config.yaml
num_hidden_layers: 8
hidden_size: 96
num_attention_heads: 2
num_key_value_heads: 2
head_dim: 64
intermediate_size: 384
vocab_size: 6069
hidden_act: "tanh_gelu"
norm: "layernorm"
norm_place: "pre"
norm_eps: 1e-05
positions: "rope"
rope_theta: 10000.0
rope_fraction: 0.5
qk_norm: false
attn_scale: 0.125
bias: "none"
tie_word_embeddings: true
parallel_block: true
init: "uniform"
init_std_qkv: 0.0818
init_std_o: 0.0177
init_std_up: 0.0818
init_std_down: 0.0102
optimizer: "adam_variant"
learning_rate: 0.00259
beta1: 0.95
beta2: 0.99
weight_decay: 0.033
lr_head: 0.00693
max_grad_norm: 1.0
warmup_steps: 359
schedule: "wsd"
decay_fraction: 0.561
decay_shape: "linear"
final_lr_fraction: 0.0
batch_tokens: [8192, 16384]
max_seq_len: 2048
doc_mask: true
train_tokens: 152400000
max_steps: 13135
dataset: "wikipedia_en"
Each number is 500 + 50 x the weight over its row's rms, rounded and kept within 0 to 999. Layers, rows and columns count from 0. Numbers have three digits each. The size before them is the row's rms in percent of the matrix's.

# layer 5 attention value, 128x96, rms 0.166, rows 82-127, columns 0-95
091:495418467529496500507515479479519466444389435476557418558429486479480404578512465472561577473491430540599541414449538529478511519481492569513553479475431421464509484604559547573515550456543399610523495537464566545487486419589530566439487536504471451538460553492509483524482474530457408491
101:540546473468558491531497530548516462574482542524465493527433524603470486480498463538498513438563590457560531444565531515597604513491430475640501488453504457432595486438572422518478569487393506458495404449549466499590451439424467502429469515520445494504481545495609481467507495471551519520
099:474406540570501470563516609397484534576440430472462531545457446576497464478539417467475454504401465514488445452519490500408415467538471463541589549531531451517501502487454521539537525523499569569486413528501608439468475525560496398536535410561587510442488533448465485569510454543506507511
096:461563500525522477533533451483598486559496450507558573419521528558432523483460496514451518556482421557441575493464563505441506581468390462532552517423535529510408454437534617485520491531458491509400425458451516518512522426567441597527467496517541428570485511511541447466556412544492423550
091:449641486596533458501498506485507447487523487421539437571526544549544537460449415498560421582541548541482514534561463589478513545487484590415491483474443504480536456473494505570485441441555534466523520498499518578434442506553496493454477462537458373461576496512434524472412590474497529605
090:489398490558497571474410516510557488418521475444464517502526570466537474603448520549490576466492471499423485571504486483457487535513628566458591530608545421484509433446481534472510443472496565525632531583454416502551496540547455567447510500529455452427464500484510483505435446440507439510
115:583440473578507496507502427513463452476502428481580544503487491492488490439420582440554532641560426420498473626457481441490438542486521512516558466429446447508628502439483493456529488601467580530575506563519561553445463465489495542488548528486497471403509548510500506506489552474490440432
093:533593517492524452491395484584514479535481455461476522443551508495386457464438428478539461486442514515422475455536551563558613502530582524562401596486444511551455541402558464481490517455418453496480532430446497568462581494506526451408515515524542528432432513483494497393492509550527513543
093:429507499507510571488510394442530447425554568484527540485485578541480537522476512565507495490622473581493488553480509557520511599401585518409525490613500534456520464570509460466516460520502357479472504492503401506542584457417505493573478563430418522494576491516514505499446516561452498496
085:597584491371490470520512352452530433497627457437465456513541579643420481456516496536503493505446454510504567534509462568493506578501492502434428491461478500528529554484482580543513524519522501460439475515452531452544509507509527429501464500508446600496515450521399543471522509514537597486
085:507518540422541459460526520527540494584441480631513519400430490480593493588491411460536499598416470493502489453577425558606459477521399464499583510474503510531488508450543537516536517498549496488520595578458466440518514416550453569447472468522596479526510531500472447567519441432484498495
101:531440471520371593528573513464501526463461625544534536486475408442553496503594508461537448537557568482569523402520533425556522506409540471571440504498464531495457483406532560377455508416537511532547582434488475512466511559435431537490512513493428489546468482516498458487524455451478503451
085:427462570474559636509497458447455524510606550463461508467407558688481469516451544501435518490487521541511545439554412474547564574450550501416540473486501489487564499490419559503553489507432471476421470464466527498527525427474460491495483475523555433584540511514551429555511456459466484519
099:501570509452498484534537460623527421505450473439428464486457488507583487460534492443419570539469540445554474450452537572576459454497498442629585481446490550542520485500518499493526433472506399528630446441425489499390535497411516513479534582525559562479477527519466450481476432490510455537
097:636593540516433496479550547575461534522506494486541564485527515530456523391473536414490359476510514537494432488503504516568550427480611529514442518469542488565547439459430499443418410560485533480557551560477434477559570510592464491459483507521526570484492505466540514562521527424465442501
096:546514464485522439549511480568573491522521514544563542567483522444483538396398514475425491478542442443468561482434533591493449560503485472458451434434496502482543551541556470612468508521492457543479533554567514500400572438478412525469446662490504539586453503488476554517542454543489459420
089:392536567519529466489490442519516487506504464488550582512481481455562483510411518497503494475448497445440547525472521499486471492507663515402414552565427525524388557600515487461575413434511479540491601585566466580457476575501519515504493521463502393453451474525474505528539540511451501573
096:468485539587431481532429452574484558455555511505519567569500459491508430484568503459498545495393545577517476584546529480510512539437535486385529487605481415559413504521546391481564473506406561563474511456486485487544439394454604521462532474520588460495470453514451462471482517533468540493
088:471537439571421538501557453449520407557492539515534403441517445485461496498505509436483474548449514458517494409494549437470466444468544575505495638512592501480511497469478524425465440500494467519464552447580491449504472641570612478482456536519484623391456539505491530540530478534531535478
092:451558513460568465565445541469428492459463467437497550536560520416468444462530549556441529489541544514458541651498601472420508450562593468487535493535521443499560497466443506463556495437489477438494355405454519547455468426451501574563541470551539492454504530505490480520486515421522488590
096:456532518567414577532468415507518489476444565516544565542480356372484482470437502534501511526505501542499501486479529428473512482466553527555448540496373492487475505560597514465455492523559526491514538582561489410468519562431544529540443493509568582380426454472512600534512457501513531459
099:487513505479497494560542504475535457459533514554487565469490561498548517472476467497512501590393524501502482463532533558614471552513451447556594460436412470538475466441563538501515489557454526522452463453486554482514383465354503542374495538478566416539474578518461475465474362462517572487
106:410494466578479443492405541474557466520467445395475473501502475526520471601470519514538587465504541432479480522533509484517543567477572568530447587489522512417472403529469360487551457530536500471547498492529470478513467574616597502442497515500518520518466539514449516465492575572513379587
106:523571528420461509527468529533501447489397545552558490477465567504517553522604486598443516501536557497566563488586530477477512473498488567502517523511479491477456417574556456437556448530494505558536532452544401558480513547501373596398438522499431424440398510525537517512461541420541541516
102:441498455477511509432538383494467486591550560458497440512495465469606451500508561453539440551402518520559450422563527533574517439452404537501608484524522447545567472561480534541474446566427519485569537481487480440409431530409557415523438549499537460521536546503458516534507523442477556538
104:464501544480469454557535566418406508521499433411441548414441466554464525512514438582611464438531498422425535573476474536471489378554554531550471513442572537472509466478435556541472472448543493512543489570530502584598442505527471529528472497430487420477541548500539515598543533464547511557
102:485509416473479534442519508541511581381397506493453499511431514501543519596548386493519523574470536457550483506570524487603518480535484484516443588530489522531451530412465472558530459475516507537483574474482440442519369585487560598485496414549550417453527504476502450546505576432462511525
102:480493570547576522485529533432467435514392428442458447453482455592459524452502455527489445570525471475544605523479459491526496446414538485494594405500467520481586507398595493533473584454556539502547490513490597485430567504410452454536485505513546573472549547488511427579517529521540437523
085:536505513428450539528491486430429532435470416471596483518435502409412497472621473472523509528551490504535540574468523432416489532508529542475522530521402407490483477518576469505505591505521557479569484558410510531437564476464545538510459618506514456458463503527482558482523457400619556471
108:469506564479539494358449454398442484581435520428527509523471501639462476454516487614468487514466466537528581516569414461530523545501506587554528569494453534465481462522529516528531492520503464408527449567569469494503498544468519559483451475473556523433532502480560528506474599430481444625
093:505502520528539532563474566595425548479550582498442536464448395467477421530512507503482484449439526502507536559480542525596502454371465422448490499450579433524482457485460431570499496443558598552563537513505434500606399425536483545532498471478566457552470526459606493535516513460474476534
086:493583541506561404431468552525475569458473515497503582522437515605521508528424530483428511523394476532482479499610509514480508548541429464410458439504446490501443513594544424553581432458514474460582513587487371464486467512496524524621524519491543460435452471503482514514404472513483506513
099:564461465529503504360481389463485559477443449493570506492498498525546495540497473609479502564514465537517481527486525550495490612463501446445394552580439551480484490451602502499445535412478450411462569536620445487553501459447550586539554487473475584537484466507445529442477547527498452515
094:423529500598520434504523573539543510536544539624443610453512561557578540457455454452528538501450550522483476455442515546464559535470541405557427441511530554529495541418450519491476418485472460510447422476548498498614459455466486492475539377447516474592504520518455476440539546525457453548
100:509461491444441529602495439489482462574518464500490511525525429463538451490436495497536414424480436471498486627485489506487509562498402433500531440483579551550449555434369477460482455502534513586604473457416509601490482496496463537584555458527477468520591497519444524542523398558520495438
106:416501521506542520433495518465514475409560527542432473472409516511541561461446415490604466520496530516431523437468566487525523496496480528447468473478624516523465533533540492585505511450474498425470484546537405521549530354451499509463435539464642481550587513497589514494491572499519583554
112:633486471498499529475560513466450470474434422495547459414466484495503518531459476446656476496562521506533458475524474446541550490466539499569441506472469510505594477392438488452480501520473519535550561545430446562553462406531393517532549507541498537434592499497506484456506427488508462649
107:455427525492524481544475490439520464511570416413491544430553495584504461458429486471521613509431377510442484520440475498561473542503525439552558472441468529506503514526443627458553507471551531470458521474541497447623454433530542509508567398448557470562579521475579553522492565513448479529
091:466502493554479465446517470502498447475466477503548446452450465526392497475561517474541550450474507570621436588506637632537458451457385461528448527500532494489485515468523439412523532465523455400488516476439472483494484562567595456511534566537541549513444459476501515556500551597513479416
114:530399549521615456512478566383483510473518488555501493582550530538499513432462461499476355482438465450492534437486443455396519533501482466395499629562513494498417514562468530541505447394531516534501505507484521557506576521433496460453509514518475527435471479492421541487493518551578579543
091:557475504495491573529509473483557461431530452478490497513444476524375497585566504539464496425435512527542444457482473594539456484505398515518527528477579448485499512538562540557501501478504570459508473443425505491640441595594570376497485550496459510606437554504446486462567559501558511517
097:566501489470462581500456470554538528530578546517463600543416468440473523621485523531530500428410531481467500538581490554598563442528457505494525514547425455481463534455587500561568471483510493444560466422547379555571469523435479535630476503451526453523474553495494543441447496428506502484
107:515386537484587539485455512467446406396462593498471523456503440459513418468504559488460546447528474456492548461411537429547492530481551398549600523476561543496517455536574517442504534421507465465577447564565497536600519446553547500443534505496559539509484515499511558562571565455467447567
090:503461488462612520432498543421495478527528551387482495478562473507495509583508562524547527446503440578566499539457448508494525483480402493515543416568521518489550449453556528505500537566410481389455528507392472541541574484640496451542458393525467539553568490506436496431528479527503437496
103:368546484548501556523554562521558507460437513460459453469469507426435545501444413539418546508561490483499493495533451553487475528491628553604530428451461514477492536444433614498443527420534493489524535533494592386428500565442424529510518412489544493513500470496532478543480548421449529489
105:504470584502505509404534501459482544525400390511454491417475506590550575496510486526501453550504462534519498486490497477564559515540503476489551420537508489499595563468438450495539520474452447520442574581489517526587536398298516588526496530506505487508536460493538432594461498441496475496
# layer 5 attention output (transposed), 128x96, rms 0.17, rows 82-127, columns 0-95
096:518462522462517492455487503494526498454547410415545355492502499537546475514432489540552523536509487562481426557470495472471550513495529556522450528374446532336501434511511510497507607576468517578512452512504534508536536460571552559528573492510552533465504424414487482456485415634522481522
105:523514472482404588644525390477523594559566493452501448502531514491464566496527584538495435439502453481405575600479493444488474500506567548465511499477530542496503429432521482466577521467429446481457511513617512583522548437463439392485476511469520506522476527495527553536469554463455410500
100:469518480526511472490560502502510663416512443469530516498463534513452455473378501448522493528472665451476444369520560536469528523473562436518497565462544501436490557479479494531527432468575499595540473552453537486524590495495513536479475464415533445445486523443524459541586497587538482469
097:439551552431528561614389475532483502494512607472574558425488529382522486513521543594522499531495559560479455467557545544509488561483531589476484575522453492388502497470543492523424541492543525517491506474524490477476487473500486522397405500450510442525410513343456534436492474495512516530
096:532523378495489479484536429523557572470524489580433488548519495432412492553480503474457451544464514537518524602554521621534523501464429529576458423581519499551541436434458487493545579570563493548460495428476463461534340544609505511505515471574473476513498474501451523456416472481518503473
091:511460636558550434494544519440476320492490440558491496513464538486513534538415455481509511530517505461478456552462548594569550466445521431527521476545451499547561434528486505485456510556455515547402504511613498478574560485529525544469498480523496486473575508470495405561567401437492481417
116:465549567569465446455472552476509480442460402438519524471484493571520485508503502509459494611554541484576550454492498529508465577424471515580485529423442527634631429416460496469464533627492521515550483491539436440481563549531534409486400461527493530506488489565477491519510551433443494472
093:511554559402403514604494486570536542530501523499536587510526488455440458457518494474509472514453412513483612647479504518543497471522493551490494519493424494550543531472475512461572580444505464531475483472368534532498562437461524482473585491464500471499463574440487533429471444348557535495
095:571464560502526527539503467494460372563422617471511534555504507443585483522512476556524528543545393482518434510476488527516449571505436521464494441579543524466568475540506461390431422513407462554455472470499456474514456486548517548542542547597439552504539440536484433552442478583407522508
082:561481468431531554489532446502516473506477612400467595457504567526483568522538472512494438449496419517492529512584464580588464635556428498516470411492479443514570547441516497535485515509542494571530478471378464530469486475408512549511479453483495489511485534445542535454379505470428563579
089:556479404463540573529457516495505455516503448566482416440548423428486534572547541572500560559549590548515474448504571524459492424543469473535520480525547560404418492501496497587466523518521467553411524550503547525481574580516523419412402500460571485533476516392481497415555498444480464532
101:484490518487500525469459540543521446414485502643473480475480489463537503510568531488463545489474533543523537491500464293419582382548593459496479530464524558460448573467505526478571439483452484427562515499541505523577493546475460424439561549538497488547547469624486494488488499458484436489
087:551481534517524524538494478571500627545548571459538466456454573437456497455543543569464476556558422538473485434455482514541493529554500481501485467613570485453483508404559484507425478479401442496448476479555525471484625445478469529421452451590485498504562526421539508481493477600390448536
100:469492456502455474614473488470562499519522463445493553447612476530563516520472486485535543525484456489482528532541512489412488550475517432568566529440481549399492508586539520511600548469434444474525445460388470536466636551473466415468525560516491538598459550397442536434451482543526453453
099:473546485491470452473501499575505582544503577564474540509516487491386449447588574447445529457532478553486507501481437490490492412497513554420501512466527532620583486497487460431484471537484496492486502435446431485557652550553522444463506415432499481515550584504531482507529528341572484488
100:512537460476529486450474522455487450529533591443555519504445474487533536489526498486439549500519448497555571526474469498452441573517512653462510497416441477295549476507519478458468533530466578533492496450500495538461523563493539429560394562498530556489485489353545504471462556563558501517
092:504477629493445465376553537546513494516408509572446536510458419434530429453483395533512536506486470470547451547423467601513525462482520546532504511532459458512493434586529512519497525522442509507527560483438588467500378555577503522487465548557450543465523497466511410448507462536607589498
096:497548603523516525491510528537418491477423458541539571565504509538514463374447560510465514562494540496492473553467521517578436475427573435440478520547479489661440537491458531519522575505384484521484510450551462476385468442484525619535508514547444491570502459469528473405501463550472524480
093:511538491482487518452579542555510541504466497554420554502496446535490463551478523471470486476481557569520458455533479552514513451512522493528528525390500555285523485470565547429543509468482465507535513525378503479557439473484414456456576514425476435522469564645507445554490492454582516532
096:460570520608437446608461468487518524456538445477510603507458530466563442457461494482559508476436487421485468591469595595491512595472470498513500515534489443665523439570449522569522540479463467441512477394519514465448528455457494581516423486523480447490530522596509520503497463518497468442
096:424491583499532514442616574519523403490417524557497537517436346436513423502454499457469577509510493480490509510517433460446447511493531497539538519399441556581441516560441581437521491475470544473547564549549534437504437538473524410523546558433537454478533484579527461494470517571530538535
101:508528413538464565584502532470512514497491453507465507458558514477539550532522536559490535591549496484513532601534564483462476540428577501537517523494532544451492539389496555559540566494414448505527502535561444493509453493394426449416375504461525487566464508327485463406457499468459489527
105:475525607524444498513546464467509525478465475428518434567524459547442480539421459524498451433479470459452477536499485674534533409491512527585526509460448487423472466511488523489490537541544480494472536504529497508508448452599493508486663512527401516484453552617473460495536430467617532460
108:546441559482424499466539513547467388470523424650433477536559491464479519520537520549530518427478470521469478579534495506470563493497542580517531476440582555444483403598538476514572504462457417517423564483632475503579405471551444439482513501502567491518513543477478507489423496450500481451
103:525475349503568558466644509489503574546484494536441442534578435612531506480487553521478476577546582571455441454541466479514462483469473477598520428510569589504475487406506496538510550505429464499531488498420507417472483575463429481508489542490470533534534580417489464504487473487456435525
106:485454468485447462488511413471491642529501408486470441420461540479486513612515402509532477411549540491504430574472530540480535489485466604513533531515468512633539495578537474535437399519560469460546518513494521497609516534527489488475405476475489486407499554601520406512501535480504522473
103:524470429459494481490460505422547534498522447603399470527496430524495469468474488554499485497494530544528442563483529607510524349507521375518499556493584518652399558475462522595526537482490519490449520531557537494547452465578479442418558492525519511576514472543459501446534511463456435493
102:532478494539513540559464473539561515500562474430550486459494496413479490522436478462480490559527548466513587482509583467425503595541445456549526481458501505540487454499528375479471400547474496574532422502505485474554628604490510421442438465553508449468463537624474507543464531645493477474
094:546479546496496513451538544488433372365522433540589487466497473506486497490498424502497523523495501493536585519568491486462533576510518591504474478420445469699483472564512517527520544512464510488530510453519476437503558485410512550551483512454593451484518484647520478476440432500491481550
111:550422596501464535512580493543551581515480566464507419475524451454472481488467469586535452494492457466449455461490441623509487531524454504619532465503537577646415426498538423451495443505532406531461488469590519421523440543559479470445520461490552478459530545522495505546425561490501542529
092:479480520508556561547480409513488538528500443512508483480451504544528467466516562508442484436555602495523444621471549479496442345437523496414585555511475498647449483537505520523433468570443533415480513490596503531494560494537491494553439483564449506461524537393549485465560516529480417500
086:547478614561503467501519501442418487496477563500481520558549365448499527451467507546489491550448428474505443535532471623491465424460449468425526505608560492557395449601424520550511504467511519562477538503565520474399459583567533474520509486515508572506503500358511513538456492512491492498
102:527483578550556508485447508465496395502446599460509469473486384479569523500455484606526495539498439437561542518501485486501487441523476449481484465514504555615450496427492432414495456491522522537462511464545548517435391529545560570442550524544472543526462415608493568547435516454447607543
095:469579438534416498554416468502525647542471573467452554442531521439536517480562556460508496520516490463459470593454582463516468422478582501464476541616531486476518587417507479452501491455516530463477536526530484586459453540540465517433475467516380495519448425414479527495564582548531530454
103:391579463436529488503472439455528435445437496530574507497471635526598558506501506490524533481485571537547452383504521409521489534437445447500546568526445462553552545553470567565476478533537498501527477536396491566489577542499473484587379551531406480466472520488503491473478439506466519431
107:606464410434543557605469509515452605580516535500456444467480454410533544547521497423464519576508497476516461584452558515482396482515477619460518442551517478617479506489570498500396525446374491493401531519477496542471421535481428541501494519514529504506503481508551450468522516541519510525
110:489500462478442504582451511513551560482533454512510485497508514434436522535562523494537506579504480554515479495478485356468537401490498523505471491440511491648604470469493504513526483575567481526445473522441512518559641517535512455443472501485437521513486455648486525513505433354470421474
104:443481577557530512574425506527519588551422523385474450391471538488548475540508524520490428512536511399516463451441516573591445555445469472565482570494491520571536583469490515487367473594528509436516490555448531507491517506484531562446478415504484534472478512398463493481551528570460570536
094:479539540515522538570493429488475414511437544434564559546566468587555481495498545547512457448489575543509487493517514603485450476471422419417499521467496549516501483567502505472466547467482519482551494505382461564477490491473542514530674505486525493476367489626501548440407470464496474441
112:599513522460504535463562532555477557420512549535496495467442547465507483482449424410529514508368483401575559455522502453517571483503467446508452465482566442470551519501595468497537488398464525607476482499474527543516469510497423569522460528492499453414512492428589486595518453487614593505
094:546462510443533582537576412479447494541527524452517457506482532638483548544485495546502444387550601487464493561612529519504516433475516445497488512432465434421477481487516520503459550485507501535601551474456490516544526419445467626521600474440532483455429565427506488469541483419487457554
097:543436522465485530525495457409402403559481493531499481551467432487533530505534509587487478515515517445441481623501498522496432408462513453497577503559478495603382513524434544437517505514514459485564591491618575492535534550473472501592510554495497521486570572438501479474511487422376477515
109:526466605576513558622506494548525546512516530380526419356472488532632483479462493478513557411519504419531497523398521425446513504468514449499472506415518496524485455551579529462463504531394478465466473502515576520457489493529430470469504474551497503447520534533550519523608531527588501483
095:519458464540512557584535437457515392523543569423616440511543555419476534512474518546512447482519515555415488406523528403537465475509409445508437433571502439474500499506484448538386493510625574561501448511476535483444529487520544599541560465531501498474500548530479546544555455444435514489
098:406436479542551447520472507466603505510539501621449494483485467410504471527517454419462511484558458467497550522435564584469533544554527461576512525519470533390477548477446519500476436439567512430506507529530479443584530542491586424427499488521552451495558455520446532457501557668523444512
108:543492488533487489525396541507490511607493453507471441473528471463505554513485510584498535629528386499489486401465517490468495507524475470466469454552532566647515540515506429517459454441414468566454442534536515541516619567498510482409404486513524536506473450576476507572473522620470480455
# layer 5 MLP up, 384x96, rms 0.222, rows 0-26, columns 0-95
101:507572432572513454448448451510462423548490501498490472430402529469456587455523503589492494510531575507450514579537470487510493415597500476572473465611504353462548444477544487477474533476502494522617551564548467486507485534555568547407454473482514442531467544551483446453409511551506519563
115:498547521488402379448473458558446552497427515442549524480490504499507576506412565468542535448456514494507460566514547508478512554509530468449471527382497586412571592404529436487466496477577433495585441615586445488490512425512572546540444529528525514527459525534440527511446460531483552501
105:519450473531509498581496486507500482486459445569370641476530492568512590467456431504438463473422518526486557540472566449481570557478564431575428505433551422426454514537486495501424507464531572567473606431510505453544535537554525543486476572484500433550512534511518480498449500525417551412
102:464442562498502563423486487509500476383482520518536480513394487557525504551402487542400503419486477523578478479593577525512529421553516503520578551546504495460495531508559479490493494536486513551541532471622371465521462442482556517440447523577550461427486576540424539437404451491448475522
094:529452431521529532479535500503508503418459514547415530487447501536570530512432498543519456395477491557362513542613609388528490476484549532517455437448488534465642536514429464525521466450490494455451478483624583434525493530488561485431458537534443510486549549532517504460495421461504546511
103:499551489554540495586555572451472431412504468560525519475442531527496546456433496471505462552539447522535604581454406503544332503521475454509458481524434472475565463520523528529424488448566500525451631477497460534536436538600526537494466418519571491495470562551498463494418482486447565496
094:566518477528517484417484466490468606483445537472470415555538554477394490465457488515518554444482452529559473524514490523564543418527570494594483472508504534473596451546555526370470453411486485452419527488525467496550507493499534520522429568538538552534424532511454493386413530482454580613
101:524466525500509518512477436547509544511499499458440461459397438530424546484520462492565459493491523548536524506440567506600480534431507442520475570581393420442610506434649442533443537423509499407539551484549493392452581523450524481554529470517526582489483519526486518483410539491502456457
102:459487497536511516518511516462488409581454527548547450456565480523548525417473456544545508538458300527525540535469501558470490470454506475439533465541492481428464517520472432458432541466493551594574563534488475493556535534421443620567505526495585525455483508546479450448430549540428524404
106:505488416507553554466453423513416461505455605496553533496472375554502613495469552437444426488549467490521574459536457628612488521462465548492490581474498514433567503565519549484481473462483509418451522512555442561541532567554570502474411501537547462485554514526450499516475449449453462553
110:506466500456427494497573435349523492532547438488488494474565569479415622517477546595486482496427487518460497476584525543457527481482470436455511518496545428450523506480487595435470503520520490616547541423451509437515535543551457504457474486525495408485560490547472520390477459585535597443
115:404414484568418496530560468461478505465509488464425420515497461472603536525450519500514477466448491481548539548455507624466500548526587445508444494548529480460462459427432484531518581419485561613561471527523488448400537470469425458519459491552515491550506534524543556456384546590429476517
100:427540552586474554528516481421547482516501429564498499467544497572523591411465477512476501483418355591482493478478509532456429400513552595438543626483557490471534474449449526442513473473475539542498557475532499468451518553446502411496511537556491485522439527545538368522462500434465466485
105:553485550471536437442477404488553563443463574573548443503475515545536432483445532521499425488566485520575502547556494481521520520575477484506606507512510468420496524480568456421464487472480459483437504497606467500532505393404530557526491567530594492387460572548437561483472510475449460383
103:610492532530516448484494397414501483471406494634483573466581440440385476481463491501494484375515496504520500495499502536524567437410426464432542517502581476468585536495508496501482498478454521551462589472511429517567541486491558548473508487576579473442408479542433502524474537523521559548
116:537511547522407382493486409502575585526414491520511508518453442507443556525525493468522463444491541441512491509532498511536465566538488476549526555507523496415573485497459577485452499469539612540480409577535440364542526440524542480595450564508462472541426514544499564407454411473504449533
098:567495516431514473346533420507448555519552478448507482483568457504479512358589471587444437492547470494517483570486469523515466544603473407506462479549505438493510441542500597406550450498481560441478483514499498465510563563457541490582439511457512494516417551576499528499541416563529482500
118:496539510565577505472479446586515576441457523563473535419586518554563518450495591508510461429439497520492432522583431426516434461446499453486567476515464406451543483472429533412477458580448541502503423481536455517455473502550566496361444484564515441479499605556559552498463485474486513473
106:528528454525533482529571485353549481505472509550479568497563532560413469542554402489454542472460481592449572547549521499475438524485433475467545494491490475458484557488439493406426506438469503538400560470530450530425493600513476516496455502619508427377453548525459455521493526490507569566
097:506476440535408511499462507406497493576534409537421495486449393563533540503549515457527494402505517571471416535539491516562534502420478530555478535660498410475488547521379454416488521562480583515584449508568496498511479532457516460527496539483464514495536513561525504366467495459494511487
084:485522457469561492467575488521472498498544482552439501545563615491523503432500430496468492459519457505422596474487512558355452386515513494460490469498500458481565467549468592498484495502480532619537520465551416494500463421511521462457464597535474501514543536541486478451553569491461682519
115:569439407523447504509488434499441526475542510450475474481595482587503451444555487517540533457495511483523493539495521589481497502436480493509504515412519460451480549560487530442549432438526476592470480507502410524476592510478406512460445514529637416534568621525521375501441438549458569479
111:455512429589488565437566498518519467396483458532472448443505476490498491473453551478436479471551499486518544547530533516564511470457550420457559567459446512475554542591567502481524544445562509468516443501554472462444597525594554542340477520536433440495400486548480427540458440545469419553
095:490462509544515531506497412512505452547546436511451415467406541566586539549537639525475593450414462494553470530555440582507451508528567556550450565467478466487525483495510559535544553394529536585461515565483478538502488524489503581524480509447451498546412543551535483424462480561483412406
070:514534445526499396504478472584463566551534448565481484426484568595402499450455590516512474531503489585558444511480529534613585505530526495429497511539576510505587515439461498478484504432473475533396437485449458603554575473611583465423488451461480491498459457481532463489487522552453527483
096:528436485474510622484462581501465508503463607549435461476576452560562556513463476463452456483456515515470610436498495492449482517504436480471451557521455534494531529565529477477416570479453549515447557458588570500441595470495483531506419515511506565580392473543589545535432419453458427493
110:613395531487466514576492477430488475544475510501498468575500483507491447566528494614562416437418525520544487582465497468468479558507506462462547466524517441437474468529549469462505526448475584536537445462505624434478568541437494423530467473593562483439357513564466482454440521460514545509
# layer 5 MLP down (transposed), 384x96, rms 0.22, rows 0-25, columns 0-95
097:545522492524496525440509446531482422470431453475482457506448448482604412469520518459464470543448611496396434585455458574483612504540517566537536412577528436530520394507486507488447476489522479521439490551506400519528537486520500568434538622481505612515500473514460574533469525473526557541
140:551490604558498501610518462472505494448457368444495434413475477472564475471651508531476478588499562501484422456540555535485550509465562417496501530461562487426533456498425498509498464532477591501471479428488537516575508555518433556570454525492550505475451502507514520480359542518517434535
118:532585469477486506463432515449494469475502462512388527510450555535497557491539509532479592480449566475499512580424532548473444554468459473580483554451540506494455394515479418538551418464537537412432531592418618410458499509502494446522503521515541517461423533568541461495535442480478560627
105:479434545457495548389515502453526520509529461639447501426464491439522500583486557404513526439563502454528539485483398560512463452448560528529489620455449496561529538442518518520559590468526474552440529491420510483515603405527455438504484546549454437396487551564519507504502526567518515487
092:488436599503511522497618503508471555493511465499374488492534383531561478446535570557513514448540507502513512487498500521472477489486565539408532441571515489597510465446497439543608468495512508389385461516431481541395458562513466532507575474386498513554478523441543500509559497524516574547
100:419456534455416565493441546462492580535583505433557459443505450497439525558453518442528460550511479485576525476513480577547590493518455463487502437496539449496531496555494543522570537509461502511527567515505499500446560561476477516601515417375533522352530471456498466527459593589417442443
091:495458404534550507535460517346560508545484543394457492499521492513487424444487503548377578598459574585561504556561497491450593511573468473522515434444532437466451424506422530505400454493521484593570543539511525494544480467501526521511485475507516561530464512535470551500509453430507542423
098:470495495533481538541557483559519528511501404541536460520471417479416483515393471562528495509445504498483526452427486457509565523611481548500573497527530574558481453492484512551556432563358577498630482479486464584487433531455420494538464507579521519476526463442510431425512595532530461416
100:474550440522492559513456471517526486548469483449379559582587497474576449498510469566558519462549483443512497478524467594521442492503604490487495484444459465519548476439505472394498493541450528472488464479605509485578583437583430487415533559507566501516413487565442430482523371556559512528
098:538490547470506385528508633479499561524473474476464475553462521495533497605560456580520500615410484395458527589518481529509473470488471385506453565518439459479503440588474447557509555469538572479450539523534480447536500422445531437452550591495420516523546449452517451509518418540520501522
118:537538562580472487493551463590527536544545469445485459508482478477534579505452626491459579505497503472493569437485492501434510503467458486574577542509490539499474468551404482585485647410544480471492530530444402524535422477512441482491535534427508474335547434498526461464530498514486437549
122:489552512489487574485572519559467552522503473470517477559527497453634477482435501533490541520538460424493488521421479420477617488459435422481449449527587521437573494552430501496493535484508454495395551405496518422458561580429434472553560508553550489425513514575512489457590559464544430546
093:542477541479504482492460541452488528482560442435576553475496486494474447550564476536410489443531543555512547465568567620514429580457531481512494394542519501539431544485576462494366422644534507576515565606460563534458468477441500525519490491412495434480485480458500531490497499439496450450
103:488544587527481423451501541498513455543515475392472560448451540439509457521483477430514498425595538480526547467590508494437444465656474505528582414526569546582468445463540539496527540469433530441417591527488517524454453478544474468545495527390451543450512485511473505423525564518589471499
096:540520483495532511463517465404538482576436478473548562554518429447456460519440511459482533506517428493482513503554522428493605459422495521475528490531501564390573516515510527559429479563393448505560483501530584481492530496398497588548480434517499450543461462649440508477494599457477610484
112:578600567466507466546460522556518574467449496470457562565472538491450557472468510410620560513468522465505510550475438472540441462510438551486505541559494575444443507552464440524469487464594576402542445470561544526481405528444485462466489544488516451567434521489389472479449428569484469586
092:507507527435460468497588434556401485486579560549479470540492451573482508498456374498490470506626548485459433456472582485560432580485476521511447521549480512648423441470507508442581480486503521517511482541456518514547513488488481509516532474462542504530559463328500509508485444522602454494
161:481426424446470485547456525552506529460497511529498365435500488535486580583573520498520476545579467449607471594508560593502510543463459473539535531516524478465460423535396544467522520454486471621462542554438563518465482464528456518483526502388455496561533449593529504427462542477496437426
102:518462427445503468502525480492521568481534512577551476568544397564512475572625394473587542448440447477502507521491441494550563559528506485447497560486446543519450604453517449418502458466481520541448524535583545443495500417489521515562396463425459483507415555499441554482602486559484472525
092:490537517515440601429454497517487460466471402370544417613537418494487553482522503540528500578525560556557517524413459516541551526617457494470483555447535465489494469495475528434550428467456507539503479518604538456424548413503525491574417486494530467581439530500458558505538474459583463485
078:515497583518476508507484582552555466447521434439507619511496532430463459601499509567509471522465569519488496517494394400496414507473551540548476521554502504411458559516584410527402503526465495506438434548463472521560459516483554526546432565444517545526452466503491458514356576578476489465
137:523557530532516512551543510479536543562547450537474552527434539507441438426507473537602633404448511544390506464498498395517469459561419482432485511455458576466523506545563403543545532524483550364443515437500544406479489483470496530486529424611495497502523490538492472554542512481473554467
118:546473476481555424595573506519451440514601574549494542528492508537530428449513430624542505472513559498490439498485395519514432460544485498591440499474503466473556573471496521388535429497485494463530440552414553497494393470495553526560400471525540469441598549443442550472530494469528476530
075:535450394470568535457462517441552502525428585441480511568536473453533414544499538418499532516485523501489530498502490519507552495397435496577546541511515471635500448527511475509564520508512471447428464500467543457553569491521483563569525510296452510508553445486472523544560516458392509533
063:521454608440501541457485514400561426448481502513547473617460441438622482555530459491442485511476483434417577464469512407491476550442504542613516467468468510503409466531527504521506479565536448449566511454484600452534469528482444560555452574446544489537514522595508590546480506474490476530
082:498439369578465505490466621499451451449508479458510571459474524483444553518410497448587496525488490471567527476529536510467482506572520595524524446447489584578541490549448567408545549473491365347509499509486542535509449533548540474528505544405549527460504454492501569490500456471539473489